Weights of a small GPT-style language model, trained from scratch on English Wikipedia.
Size: 12 layers, width 96, MLP 384 ReLU, vocabulary 2146, 1.93M parameters.
Architecture: biases, untied embeddings.
Training: a variant of SOAP for these matrices, 159M tokens.
Each number is 128 + 32 x the weight over its row's rms, rounded and kept within 0 to 255. Layers, rows and columns count from 0. Numbers have three digits each. The size before them is the row's rms in percent of the matrix's.

# o: layer 5 attention output (transposed), 128x96, rms 0.154, rows 37-63, columns 0-95
# v: layer 5 attention value, 128x96, rms 0.185, rows 38-63, columns 0-95
# q: layer 5 attention query, 128x96, rms 0.185, rows 64-106, columns 0-95
# k: layer 5 attention key, 128x96, rms 0.184, rows 64-105, columns 0-95
o37 099:077109140079114110100164115155140072126079135101154124137126105153124090165132103124135182148172089124209168151153108131093144168099156148052148095111110098099187073141174094175115094104129138172054155164108173115129098109070137117112089078138098171123155145133133150121158089122081105098
v38 111:184126112130135111105086169189143122144132194204103111186142038090205150097104128132098135167127116139139132082104166131127088171098155116114146130185140091137168152142084102096111129122135084136079178158182110086144084085100110117116098104097178155120114131124131136148104141086150176120
o38 111:069105189117137100093197150137137127106099136092076138102094171072116152153098145190131149080195090103093154104087120209086046108146095072133082117144146147129140094101142168128098126099101152128115119099163115148166112108172090163135092154155167111153120111104154150134098151127164157141
v39 097:101096110149087144121136121149134084128143055139126094155127092126071104150144117083123122153172117130187130111140079102134078142093154111147057099154106090122204089149140157129161091092099134130106160116119145155117169141067178111157183155184117163136133144093161185157186102086107108200
o39 087:146085083159151067082136140133158152086127098185159083125143101097110130056131195109129110086090137171134139126104108099124170159169169139154120143127125144124144188138083041142177183173110099123119105086155156149103161125129163163162126133153098093118135092101156119144093209133148164090
v40 084:140135122145145107181133139148083127138113116120074135124155128145171090104129104097145087127108106179138160102179099098167102142155136072138153114138063084107113072170190111093173129145188120097178080053096178120113134137138107097102160030112154096129096070076161132124109125112156116141
o40 089:177132156137127109128135080129137155062099144141125187138173059132106154153171187133147188188110086108142129143146081191148094081126129132157138143130131087167140131132146093171134118064150165116124143113081130101116157118127084113148157134213140138062049167109159113144150122176133126091
v41 098:164091101054125110132156136130129171151132109118208142125110115093083112083126086124094123172144115146086114106117146158091098105098193146148106174099158174122252104098174091144108136133134124110102139162121121166182129123146187105103140164190124120091145096088115092119152133147086091119
o41 095:070098132091082071086134172133142178111094134175103125115113145078158159097086097137120135114146123147113123117101114099104199120108186129102167114088159165141123077128131142129142161153153126069179189122122166145113159119088176153100099101131082151187175076213150127145120103141162090102
v42 111:113150145137134108111099098195081174165117068051165099126222149179135076121153157113158125118106064144133150181111120135072127127162135089123096120130085161109181090108178118081138161141125160125180081109153167105144127141144145079113068113149145106107142152149135126095179109113115163113
o42 110:178178137131150139072066114090146134114147138173138112066144157165105149077092131123192103197135140116122109072142110195114152088100150096098193155106143147138110127166085108103043126084099156159090107074120110131147144161066112104116120133132101146121084112149163089135130142170137079119
v43 110:133116095155132104103121173089184111126069143137112123102113141176137204142163080087187123164183098139098139094125096118170153156060170093098122095196114115139113182063143153096107127097104130156137122147126102122142089214112107134119162098143083155101103141177110152160179119112092139162
o43 101:104110127150142175090137114094076162170117108138183159176139138088098173118167153118188126126112118125107097133113130161196114138120080161110116142146148108097140099131124130111120123113150085108116135092189091132109146199156132153140124174186144133034203138185175126172107115056096112156
v44 112:105187148150091125102136123161079107141124188119147192146101159159182144151122094084140173103105117119124154188118110128120163131162090143085099086110159108116123140210031148114147162096109108109124140127189119118125150210138133092180145141097103137154113161106137111117088107149090100060
o44 108:154135138106142144102107155169135123150132156119079097167103104195109092102154079152164137112123137124118116145174096128148121134094123113093110181177115136087106192067105133059105174105115147158116118135128165149148063112112062102143119120114084116055153033115146143093129092167050126133
v45 098:148091120137099132146073174129124134097157133172100145178143105106168092149173164176146148108149096138167112131126148157158146101078181147138107142136137111046136094056185142107151127114137122093087089138084073107098109160085118141149125108154161077146102182068103159188138093148062161105
o45 092:091089123173118048119138101086115168119098084043113144109068129127193134146120121129136148095109116107129098072171127158140131139079134106153092191138160154110205128136082128108137130134158082138161063164105036116105165194106161086115109132088144136132158125143123115138102111142147120117
v46 085:106111116106081172125139170131155135091128136102075145122227103107122080117129128138143114107075162146174108106149088103154144086124138120131172184127120174109180110114187127076146092109100196159154105161106134098093082081149143082203161220140122143151142127118100125134154109115101115156
o46 079:107150126161153143097112114108141153145177095163106119121127212113133114137115137123118084155137065187128070080100134097125157079165115136175091126124150161143093158134100097150210125174134079129160132098138127104090163188109131061146063107133138167108088167115080061180142140133096110106
v47 095:165146063070114145080164106126151087125098050168096133105104099094070153177119089099157159102154120127138144102094129094169124111137131112099050140173103069122105154128174083148150099142157085132123074091131148082168158102065146086130169133138149118148192134143114163141112133137073151118
o47 097:127107107138117102121137133109101149134127173079161131149167158089099240138103185096194158091133113144180080149130115101159141095163143098137127174109040124121145142109074097141117115143173108096131080137173161117126116128161148176073163158154080120182131117142105156071163142130157159116
v48 098:123113151189086128161138155107102152131140168178132127191167192132134129143071103113142130165139079089127182188082182154055126097096168155127112118088153158166163081114083105124127117091172117124120128091110149171138137058102100138136156130114161168066121098152108098153139070166099113125
o48 098:155125111173131109160175108146095123175111084128147115087116103102082076078148046076129169118186083118093120190140100108078089088143103115135166164101120166138164128106120130090125130186146132158168080141105120128131151107147138163151135116054099188148120116126174106124111075171190094130
v49 090:154181129115128097164085135170116174130088119141108096206079136136150153091138130151197156099141133099085125090133140140055166161172123130124131203179121146108101078121077126152088149176147101123129133103146154099113110122151178120134094187058136117094172146097088128142141164190123178126
o49 092:138132165093089151105149067087106148124106144099050189158149145123090118127126113166158146156151161146110113124098123157064096159127107094121148102109125183117082097158148208130146119120115123101099093127106155128166119147199109049110175118135141093155155148164140069134223161146116159124
v50 107:136156082116178126144112181134125108163122136129181145116127096135077087123110135169153117106082140084090134084119135215123129146111117165133137136160089130178199131163150097098135169140124091113089110138121074112193101156129189166179097150166120152126149217182135120140189149165128093148
o50 101:153119083149090174058166149127153123161101152081119129066147117098158160126084111140164076068114112172094138110081119129111154106109119115095111152136193198079091090128134131167155106112128113155075229113141158118122111138096117105118114114105139102206097126192093136148132086119145107113
v51 097:100127108131080167095083173110131131067163122154118163152117088124147090130154181144155083073095075168117141207135142114137122120165168112181115115111101101101138084113117186125119066120177167129146113073113110127111123095114106092155145078144186119196060116121115119102059129156107112155
o51 098:164068180178156090122122124139094157125175094114169151171085079139089118183147102133180153134084093116147154121186110097091139090098097108167128108123144145147132162150167084160169156109122086126126132099112043089100112187141131105158096125091156155121102056106151132052107099133153119110
v52 109:079150074169158101091155173095164143125172089147071127170141144100118163073120095126149122103166087161119162163148082083132081134157137141137124125205145131139115100097174107118125165107078154115091146115143108082121144134059083109145147100090190127146076177107144159123155106044129142099
o52 104:155148106123168095118164096132125117114116124139106127120125046131130178160080188188118106135155075107127071128135120177132223130140104122117162163108152170124162115143142087118146043151112139058113083127155110152130126173128118177115140162171156105120181110082185096145090147092094153116
v53 102:167119099083112098134155133078110112142138051135172129090154143152135084074107064115114129146146185091097124083170174087138125077164132121116129151059138131136129096117133091128111109159152089129122120164101122199179187117117137089126168109161141208132085140121157052101150129157088141096
o53 094:137121061127123168114116128181129117107137117157112110154159087111151125142102074115065220108142083106117181101151121081136130089097165084137161134113089123150101058074092143175137148154153094101179170156158122141103153140084112146142165079129040138110087106133175115167129141088132132094
v54 097:100128107178200124073129162150144128083090131150054172120120141149118109146104169124099143052096147174160145088132090152128081151124127107120113160169150112127083107199166122133132078153168074161098111089154164095177133129167134150200107122076105083154123107112108151126162124145067130153
o54 093:147159150117121138143169162126133125082187082074115133137161155113186188090128135127202136128102142143204145134131116080117158146150100173152061152090141117158078151108144090076127042115144113126095160135134129136157091078151109127164101139161207144156143166087133082097123128125112173112
v55 082:142115181139111135119175135127170108131194094086175145147157194151116158135119175080129122126067110131110075153110153117073122095176127125135142131076139124193142112149134126180143130109152171093167113146061168183176119133131088086104100156069176131122141047113138090096105158112138131170
o55 084:144109073046132118122064125054118092118195106177087102147117084158096076126119120091087159136172105151135129134089135129109112087116136120115152088137099121143125105136197116131135133109143092116095115129047170082180147093063117141147099151055142147109091109130162091110111089107107103154
v56 101:127123143122161111102101101098075112131167140162127136139097090115092102088099192129173065133083166158171132172093094092158142101123133171158112097079132172097119182085122100109161131138156128189188125087148158092160056125074082138147093108108137120081087136068125115165117162140149170164
o56 091:152067193117101112098153142079124086095171095129111115119105148136172118197131144156110107110147102106159058134144131132115058101172068072161202125117160096124143152116140133110117160151142087163129156128120093127103107101108096108068146162166116191130103112064127134115189111071122115084
v57 108:124184181073119148183085133105138138039093128122170091118112090147071120091097128159160156100168193121143148116155124098114193150098109150114081101126133173149148159123110129098105112108139121143140175054136121148135116166127184092117132177145108099138161064199118120172107140163118147088
o57 104:108117141120090148121203081145093151158155164160130123136118173134148067177136143168165151117100158147148214096117141110138097113186116123181125117141086163092160125186137127135098182127141158089081129078105154128115141143174164149094131078187066169093117135130112103136181147123070080128
v58 098:110161126131089085111087039116110163119102112063165083149141128135114137138131152107083200163076128159126091136171097190155102126100116129138150156083131168129094164175107127138108123131128085115123096144159152126123168163106156112122065130100067117154165146211098089114130127198114147180
o58 098:109137131128063161140101133134091095087153177150119092144106137113080092047176134116138072114120145129177176127099116077156081140117138122069145149106124128124148055143147135090152141095133147164115135115116156099159106126118133044185138119161131154198140141118086108122097220077139087133
v59 092:088131139165085135108170065099161114065118167132154171106130080134149038087105190106123115160113073151066093128141138095182143140133126098096156134096078126127098104092109153073112174118122096115133166164075070143128190106122142129136139204161121155121122152150172134106136131097142134161
o59 090:155126065146163113125125100111190125117148141150201078168122155150073121103174131170087169081137079117137166107088179080158168131081134125253125069110162162119121104123108127117156132085145136150113137118164120135122118134142096068142139135145135142144096108163128154195102110115105167158
v60 087:108150134067174113116124118166097082069203148114088140180144117113087123098159127094148148170150125068109117169098126121141135147111136124100108115051154163173127067136115153110102088157178140116142135087192036125119090156063065150152119129105114148121098154139103112099131178123119103135
o60 082:145107155114123129097069193168131134188103157159081165117145131119112074161158074117096115068117155137176149189163157079131153087154110121144164115162147168129173129088101145101127124177132104151100152094082124093147117172166094117094133135154165135136141127144234067100095139117138174114
v61 102:122126070143122152120130096088142156107115163126103124096126126109120106084084133140147076157115141088088094070110103121157103168131053153098162055102140151107179171058165087143125092158166102201093144124108156151134129082139113127075164168152209132178134155080152118134112080129141150123
o61 098:157117109115155088112167113137150139141097091130211107136165180154163119128079175159079167166150087100162087088117107155179166159173145163116117104098115120113107090058139165117152176108076148136146151134089093076080124098182119165133086080102094149162104145121109167166120100100166130175
v62 108:195087118098187113112158144132157113089139162114130129195090122114119128144196074128132111170098159142151121116113144148155154079113175068107098123088164112127126108146107108076118172164132133089165093148092108110098124121090114102179134170162118170133147067036066171141123148125138185099
o62 102:075086138071099075066131079141127127098141171084133117130154213145123179105153076114109156086154165111106154124126114134136175093129109125108166160177124104135166140125137094182202132198162124158138082168106139138101158127112076112069108123150150146092125177167160107131158106092156153113
v63 107:128104116082050159170113186119062161123128099141084101121117172171131082123071110180114110097183166119102108136123077133166113124130151188122106149126205111139145087140130157156124134164099136111103096070140115179100119171193110160176121079124110118137116191145124107150110150140184118089
o63 104:102145115207108172125105133199102167093160122102098174099116082110178123177129113115094124161075127157173107111121106134160164100135141136139115148121150199079109176109153191162093109181095182122158130147133090156108099118094145162194167073101110105123167126135160145106174105096128092091
q64 096:129106202118044126105116120122145166084137117130134144092189116194150162142099117095078117163129080095128217121131107136102098158139190150144138071126123118126179120109111074108125129117110157169122126151143142116145163132171199115161092113092098143151080167190123128127152148165129133054
k64 092:071129110166128078120145086098077106146153089183130162132124126134105101103133053146076130111137124191129112120115143086145057134146095038086092156087141124169119096112161103113091144129131155143106128147098166133153159070122134127113111090090204127178099117200150156149178133106121130087
q65 093:115115163154132090133132133142108161124127162070087102180101148166130105050142061130147094174188065179105075157092140066146198165144117149143161142091134112126143114101113115131059115136132159120188128148151074088148126075110155178114187124128159147110110126083094129108139157140098153137
k65 095:102160116124133143107063160161200143092131129144122198093104168141169123115103153115126120119143058123133184140159139113156130140131151121116172162126081112149193190144083122126090158164108106119160130148068121133138137073145157129195104055166116091129140065153155171133126144108084196100
q66 082:149118167151091126092143075150115122101137092130085084207112086150166129091136102144112104156163120078095039084092099102161136144099198167140103151116136186161189094143140108067149128045142111139155140101095140084098160130108110152138132106102081105128120178131164151146167125094138132121
k66 080:119109150126108126158103096170129123124113086115136133172132140199115128103137198116095084157059197177154139134094140108158143098132145108162173144193129092127142118132132140064090112146148095122163124150142148106129132167136142193114170091085156077100056169212131111169121095155104180123
q67 093:156156128149139131127126151113161137116130124124108143125098107099143133099160196107152128148131193132123120115109191108063123113080093084134088100140142082102164175108137151112165132051116148147120196143147084146144145119076140129083084086018111117088115188094129077074163087113128120155
k67 092:124238137115151157115107089187141127045133103085135064099129185119102136120202101103164170104160124079136137114143108117123123160065086140142119132172123100110133097098133128142132081127127153171103157125188124159143102166112140129116142053084152084154178159116133090134104150165116121147
q68 086:150107175163126074155102151106150054198155128059099061087173113123190081068131133089175168147120183141121143146120112076149124129124146146105157134128098125136118132094110147160139109137150071100172125093107121147142119130050085128133119107075075105158109139127099127120139185167113177109
k68 082:133120131158080136152111147079165083131152108118083092067151158151117123077144088148176160127129162104136076148192134112178130115135090098126164185149146153156181105154109106148096177177126136155148139167112165152115162095111151049178113110128085145135165100199062130150136120176081161134
q69 076:102116093143104101139079105166131107127168178152149088118072160153136146084119141097159132151142117114111113129185120117088123127137096145098184133115157120125063178116143138081098131122096022086100112120149152165060130124117145148156153053104183119127205148111159148193095168153153125113
k69 074:064049109153156138108063142164125116148078101173131087155140124151205147156091168135174159132125125094138066071140116105106170132193154162072122095112144146118189160144092125127121150149150115187149113111161142132074120121169112127123168161165144138167165100140091130061132175145120130138
q70 083:138125140145139155095120090158112118120188100134151156131104149120141071146145160107071102149157130119130185095129167203136094156126062133115162135096126134093161112222144179134128123145067109083151115138160117049074093113117101062106183137184153108110154128147071148132099162121146125088
k70 081:131148108060126179118140128121079126113121132087099106134126115083157065163086129147111170114157077150122139208124137142068067104145082157103105099137139132105127084138062125092120158112213142111172100104157150075145133151119085147117145177201122109113212145154150134127139144142081133130
q71 097:146140137180133103160121075131098126134099065108117104081079090132148131080048148147137151141120093124171132118080115135085161118086139106058056115148137135139124138105115140136093128102071149189103123139101102129082059182112143136139175141152204147154147139126140113060130118163115185172
k71 091:183109141151108092157128136113138133099103126126146139123107112133143150155113050106127138149140088086193111159134159144133174066136155100119110164172145084106159111140084145112124121158138183149042087178122136077060167165073161173097188083091138145142132093110163175097107166159103137089
q72 088:152140198121152170181108130155106197126123149117112179159117087127144129153201147124070123147068141113149150125162116094164143180161121128184038177130100157158137212132085165150119144134125120105128099116135132086097176115118125098144103107196142159152152151146126170141163115168081141141
k72 088:135151156126080114090145034136083168132153147131155160179095068129151096159172089134123095143179151137144101086136092114112180173095138173152136147139123089127144127137061126124152092126125111036172119111131115068126177155095101096102144154181164109122158103160104114105173181144111092145
q73 090:183138117153100133185135144090170114125188102128087131120062123115082067085115134099164130115112160090187126063151167145119125077128143143141149169120138184149098074131107148137090157171169140094124120189177118129184117138124135103147059140123163116136102149088158092121133214121116171141
k73 095:141094156141141094135068115107114099094110093120126127098121052069104213104096096142131091047150097046104135122158093128124099085061134141089078130092122139133105062168093115068104150156142109154125086158127125116090106143169136126145116122105084090097151113098140139153152092129147107174
q74 094:063129111141138163161068101142161138110124119132135104205130106110160128194123104138118071100140140155106127102141170119110161129087127104113065148129127107141077177155175126165142156158159136130101148163107167093070130171093198083099032160096140145195104098134139150103122102152139102088
k74 092:130146107157117121106163101137108086111137126116096156103190063102094111159170116113072121103106123114117145064153121128054081132110108130125182177147116076138096092131125130100126100115126111092182145145133193113069076185145139115139110144155155178172140105083145094053040143153143118119
q75 089:102128115150161191134116076144105119132129131135191154089120144098090191134089099096163142131144119178168140076087126121131133152221122101149109092106106151088127168108090184112207150146139114102154176094150143118106105095100146103149153173101087119115094160142090134156193086147201139115
k75 086:110158170060138137126128184172131122185121161126125126140124130110134111089097071201149128119124092174081094138160133177164111113168152088188140085165122170098040107117130100067098145129167138147105128116139104115126112119138121099129146130144065116174107154184138097060115125197165097115
q76 095:089161157162134146140126090176125137146138107130127111082098093113125094169143114136118134160111141096145136116109103102106168142101186135068159128143161183184089141092125133132078134123086126090096115124126130220209124100105080200143139144136150131160070112170154079122189140071074174145
k76 092:141083103177126147161137122180164101119114094154148134118116153108114128143131100146075107096161140095102121156139141111196195120070158105164193126088148144122158147146130175138112106215140076127106143166150153106193149125113194094118161108140122121137155053040139122134187143107142099124
q77 082:092125102165051120138211106131101113150176077118108179122118101133156099110060120157159178056157138137098151106074146155150141168122047080119108111146121121152133091140118122169109158146122107146121092143153078077195038100119115141126121141148109134129113098090128108160131127130132178101
k77 085:196143137128069150175166121113117115157101184110103108105124072108124146165130133092111173090161170174125205169124183092076100157167127080141098092180116129113119147154168171125094132151156123153106132043066143122136124100141130142131170152122078116050136121146160180127113144142137155146
q78 097:171124142165076153140139141145075149145140138118119176142143109134097084141194105147098079159138071139078201027122112149128137127114077138179087114102142058108105122130116118089118160158157125153115146117147173117223093163183105096131147160105135117124159149105120162123151163130071116133
k78 092:145153138165136143128109111127083135113109182175170114104125139152142131132123138091083143110175078147089176177078127104126162135159089159145171177105160185101107080072106112107082094074139104091142143115086113186138110141100159118142139180118150098129147127145201169113148216070131124181
q79 107:088107099044079131111108122116158159097073193126114146164172141166114138134180120134092163106099119108091136119129189186129123086175123122155130171074092129099113160153180070165142112095132127170116134114125177109087107147122115118114126081151118112118065111128127152078162168181163192088
k79 105:121115084106107182094154178101079137090104151068102172114107114095066110145149094095107131077191203128095182085076081154089154116129080126106085141108117139141140170081139070108131123093130142108149119152167159159103106103120159109126107181135162104110070103121084127105126072172138152127
q80 103:128108105173132056116118131185164133119147097156117123112121114158127095117079102134180152114144132152133131142064091093112105138130089125095162168154172122147181147061071145106153072098094104142168087121132085146200147135170183175150113191086158168119097116103127159099148107097119166194
k80 098:144139163161116087190149120146218110116164060127191164099102124135153066080133079089175143147084078136140087180136191111162149128128167119130127116152164135114128153144118097074141155168166143157140115103143142209154118080153150161120142096089091104089116141107144164096119104081131128137
q81 104:165120121141108167176120129161087088124097131155109101136134102130091076170105173099110133152143099076122134140111065123153101111123129114107148169156142121164116108100115196072125149125131096180151163104105147160098115158129180094189168142176070126091173190115103044116096139158133150046
k81 093:087091146131097146158106131070125157155179076213125099183187106152144107139105117143132168171160139142167159135125120094159115141102143171122174094150139149149070107145082097179110197107143147168104155186145105132135172145089122135074149164116086085138124150152125125123112167113126192057
q82 094:147110126133165068072146022130141138146133093130138169120171127142111051147142109153109159152137106136127182139221141131129106098107127140092128134131123105151100094135192103095084140117157133152155131099148171084117094146084152059120110110107103112079111197154160132186133113105179095109
k82 092:154119067146116148122115134132083135061133097128128136157073152143093097177116102171077124137093077139107160085152135167153077104093109124111172065083098144158186084188179095115095124078123155120102124111128151130109167168093144146116134204113125135086137143213131095179155111114159115125
q83 096:141144108155074110109166162136174113160149099099221121097138121150174093070142116133156166114113068148117096102150159105130184126152105182130159125138133134134114180134100129176173139086108162078166084110167057124208126153182120142128087107086080113180124111149109148110134099084129125155
k83 091:154173155179132118169078116122197108098136095089088126124045136128152122099106083087187138128104147194119107110112110102171158153130055088146130135133096146098154062111154181131090169121195134105134138086160126173135121103178088108184147102114088183123163128117155158120138104111130106135
q84 100:041093116111118105151200154098140127115134110138138142078195184103164129126153184080110135094092101135127105139106170104141085147110117132166115178131086144135156097151163036117153140134134120149091163140138129087092174110159069113097132128170166129110152163142093215156107118152159093127
k84 102:146150150127145185086173166054071118165057153109130106123107138122145114152194130124145107138107143156085156089122147153069093126138089155099102144124124071058087141126147154129129122162096085109155121064145110166094099076111095143084105109161114125157081118141099153210144093177118150122
q85 077:181129064117112127170126118134137145096131179074177151078121121113097110185160099142122183211065136096090069103122106136152126118065099146181138081100082107157138100145131162078157121096136141115092087172100165092116146106087152115137147139145106163165094150138166152108115160141060103117
k85 080:119087109088131103128120081150158176145133113130117108119156085128145074129126151102131103118163111156122129079093138092157114096112101126124114194180127161177111088152207065146165101111152070059061064132103118140127122149122118178138107182149089082193134157166141184143134108147165086124
q86 078:113105089078169085152037110096149160096117119083128133166094072134172084128121090168139123154166169151122095046102121150144176141160088147125132112111053162131090166088132130132170145134084120071153154138133113121123157105140143146168090131084188135135134120139086113146145184100136193118
k86 064:118086157071115085081085116133187132150147082103177153130147147101157127118157086170095148144145139144096144119093111093108141127162115124122110141201143217139164116154109126058093106174160149107146095148100149157129094138177144118163147148176107102109146032065140068100125119149146152112
q87 092:088147171134101117088147095090168180074087130146187074136148143154122136141095168084095168132102140166104150148156101131165128102130101119142103157138081142112115117122204114156113148059101128117224179121168075134118091139166163132108142135092101098137127134146120146205099127145074071138
k87 086:162126153148142116095127143096119114119131129155104154162133157152114118118143187146118124129152126161104118135115101165155040102158142117161129180190055139119181126133127163146127131127100162095107223080234102159136189136105176162098167097163166152072146114147085145134118151118152131088
q88 090:133090163143167099171119137139120120093158105109085205134143106111116134066125033089120164168151112113091111163089108132150124117089140076140121120143155153087134119179140101107168115142126172124133147143141144142098131210091142186120089106123125213104117105123078220102095111161132110118
k88 079:134106125109121121242099123124091095142097127161131139137158099114128106101142081066096107185188111119123144073179138103123111146142153151107138135108121154126117165162137062118181056104125213099150126138091124121139130085132134142136088059173104130198079121139114109142133124160072133146
q89 101:101122157199197074150045141140108154061108111159104118155180095141088189181154142120081175137104146064109142117136152140125095083107140139145179095115128128090134141152140164108099135159109161175110138176119127122098091131151129121131153138123124121157145139139191152120058103194161173151
k89 105:195144122152151098085175155193072140095133126117081093160184094177088114116128092093108133138150180126099129144055157112117083109173170103078103130123112130147155160125148062131157109135070138184133163168094073097099141160121108173073115156132117150163171125137163100100108092105113120153
q90 088:128136160141142175135153148125117136179101032122122129092105028140147119129126175134174058094135158121112121148116094144146089103138079106084201131085099143164127160066104176048100162094123093135141149116109091104110116146145122136182118158133143126171124091094140160089145102091103128156
k90 087:117104104193143137188145083115143110150133051119128120083088077179152118080108081138157085146103185081112105164076125121115122164156130139148141148146110089126100097134070180118088153108119125100145132106097100104072128121140185112103135148101056099116166124113191097062136098154121109072
q91 085:116141140118155084132181102139145117111130100060108117162081122125193113127114124098146191111154152160100147167182098132094121107152101126177172111166119159133155060147114155185157095103153130081136120105099131171123101130144189140125136126107148142129138076175149195175044048138124155163
k91 085:106139141102155119151171110120112111113126127071131134150166128066143083113104158129173164189084060084113136101081171115192114144133132071112110151118123095124127085121176087168121087107114141081135118043124150092119155137113096088175117098139079141078160124116038094125085132156101142097
q92 080:137119146067120128134081121156078117118124100081144188113195143146124118165110117083106071161168121094151127163113113108142093134115065136106146115138055103113137135119118193191080127123114106125097078135124134137161154099107120117117119125097166114011147124144168092118141081177060129094
k92 078:104136175094140097195179094173144127084129161135143148153108133154166167169168094160121161150073151126112123123163143083149079082119125154116123164130120158138061150117135141219168145126107148098136161100078095145099135099180115101091120143142122115156118109144088123131161225068075105106
q93 097:062103134133115109143153145090164170133099139176102087211126169088146119105149104079113080061127131117170145133101123189143152103114161176104120149126068104093117154181091110117143130140096065194121182129163114127113095110113070136081080113114135141135119107086189163125130142170079127131
k93 094:108125166151124109124161201094124128084132180177104141154154169096096156157190123081073114085134175111127114106099104123096134119176141156134113199118134028130133161122097144122146074149146143124182111130178139146099041173106112112138074146098098141103142100131157144084144094156120145159
q94 095:107130130135130104121142132131141097172076091148091133153162077160201075101118133130142136134153126182107082109081136108078149106214139196143119147180190128155123139141075196156138100125165114098130145064104110144129093106156101149172107100138165102058170099084127117140155179107117132157
k94 094:136149133113078138127099140094163113119130114098161190189124144141139129084099127127126070165091108081120093113125078096096172124130097127092123126126150133094142050084119131106094166140177118171115108108131075147152101103184128069148090103131095125045126078117082060121134141114050111080
q95 094:149188036141113175124150096145115136156197121121128146127132100160120187097136082155112143108109136103144180126106118080141158183223137116076099124084182102118133117097155128048097077160108105100104152144135167178136179117152115095141181157100104158132145128148101129125136154171156138132
k95 095:104121111138114139130146198144136099129167121106194063130111109112129089083077122178146144144098154111128133108112139178114149115132109101159183144132164127147090144116061133109114111144119089120146114115050110083158086127131178157083143114100185126162082129120128194026150100091190103150
q96 081:120164116174151106099168077159152077113136111146173083127101097138086119051186159129102101132086188076149107140128063077111110178072144130144166161145148111101085158115162176118108150063158067140134106153156138124144127137140161156208107133127120157159152089140179122092110108117114109124
k96 084:121171103172146137165080142128123119104127087160090140161087172193084099161127131127202073126131181078157085116131167083157115159110157150129153188133178162130117113156109115150126150122126120137169133109159131073112143053079174146119174097128190163154181097131129140129088112111172096174
q97 088:120168187088086110169095181073059117124102144159172152187108100114142150159116123098120137163071127101192121151137122106118092085080159168096102110090148090187130122143145128082103174108126144104143114070134127174122076112102092085097185151105122122115143112088128102160139165202147113120
k97 080:100081118134127147092133115116051153138123199109157080225085110187142144103159133115113139097118109117097162130140060163133158149165127191147114180145111100098144123162145131184139138187107143179110106188131123118159112136141114113067082106095155134140194134177120164163096153112108125110
q98 087:180097165105177091143155192131134171172135179091133114086081120145158124076182132101109105170136163162150111145149139178175068108129134127165075119150095150118121193147138139082121089159140138170115156133124108142143177129108158078198133149081119176163142146177172165091140175150144102113
k98 083:148106171117087120130114039102136140149160092127115106103117189195087095105140093135094182151135154091093090053199050139137138119171148134092107166145170080169118144105128115111125108085094135104141114082100125101095139127127097103134131106108141053169117116133149179111106127139111097187
q99 093:109079129144136114093156139089116094113150171147114169168140096129143123156160050121150108154129140168077120098155146150175136153106157128124097107091088184118138093079111136130135179134170166175128140157156141150119094188120139095101131096167086156067155159046061122131108062156091150189
k99 091:143113152039108158133135107126094168113111170128151149126204094133134209114161079095112082143140138139065129096102097128122094133114161106169158091096101131075183162184124135098071115090125159116137141132096091169102103151096116123162157110128101123143147177116134145174081139071144203151
q100 082:181161115168134135133155104069104136137107112107100126127142146144128128116123187076085091120128145088116071135107155133122072112095188128110116129123097131097160147106155063184100119128084136107204112134100155148145121110162090148087038088164135124094141151105099188193151112166168061102
k100 094:134125073137124177145131114099121129103121178179112107091124142123161058127127135107102145153126140128114110139119127151077111114089153165083155184091133056099143089098101111120088128141110172048164086144137177134142067143120137160071099070114166079105129107081045081154154133140162099088
q101 098:135138124148112128070124110105109047148180155144130118052097177139134132115072146212171111121108136175157157101139085164114162130168135102110097139115128157093232102155166130133136111078134189156074109152151132146157162178116160120124161127134182083159108160094133144142123119107164097143
k101 092:137098150121169125158096110126127073109125169100149118037134148064169142131127125137140141132055098097142095129164137165081176077155098084179094082077139103128118146123155128145091093086137119140078092142214175125131122126116161147166174117125191113109116165134173177171105144102148111103
q102 085:098156069082091127071117146160121099086177116120124148077156122100126138184141176094190179105181108147146100098116105179114166109161151111085085124119185155099192125089088099161122083083125159116123120149160133116101121161112138097162207180095153134147154132193169133113126115131121101152
k102 076:106151131115110075153153161096138056171142145076156163138186156066118056108086137148141104132128143121122098089138126159151139070133132127124116091122123126116146141145131131113143118103062124096022072086132198164146146106187134115111181138118185088162151188108160122108124165130128132109
q103 087:155139126143104091216148105124166220118148146155132136115133123158139149106177104126090127120142169112099110100141109091146132174142144111165150139138108107115130147097121120135138110118184159153173033117137170152052098124132114145088178105146091153176178129121117206080126174077166162156
k103 089:031103076155110108097112145118160159142106154067133117072159126181091134133086075063145108078135091121106112160116145106155158123110125114125164225132101101136227107142130107114164151075118143125192076126132146076120130118131094156134154109126138101096089083137122141107124120129147101118
q104 090:136136108162087075069098164142120099144064098117104117183105197127141084066111090100114155103120127144089144142169180098123128182149129135159152120182167085142132186118149140117138155113122105097128155153182038146109146163151115131178164069116157141131112114164142180139142124088069101135
k104 091:119152128182132104139072115113138094081096099133146154196135167124115065080094131052157171164149107064127069134102133099136148120153040150076138099125130069151120134106141173088100099156108129154154137117143037124120132136134131100179169082125130152093133122175081161112121143132139124105
q105 105:113093135115133125116194164130126127086128111173101095158143140081105104142166174114110158155096102130146170151155115169093086070105145158116126172130105119151153148185204106158105213145136211173130179164114170070100147111189070129120136124150151140105126143131154136129123164111079149076
k105 104:148126122115144155112111126069023108140152114163101152158078182131139157160164143112087095106134131083121210148093132135092110076103134112091100124078150117134128157101181120135161122152092148126122156166195107181144184164108131169091080178191154141141161142100142146162141128172097114143
q106 080:143120125121094150146172106109122116160139099164080135153089120099109131157126084133130111129137167121113147117123133056095152094071088074085137116117067139109091176089066137150116115089081151084025162104132091166159042137102170105112149193105127095125094160142107108149130084133136103108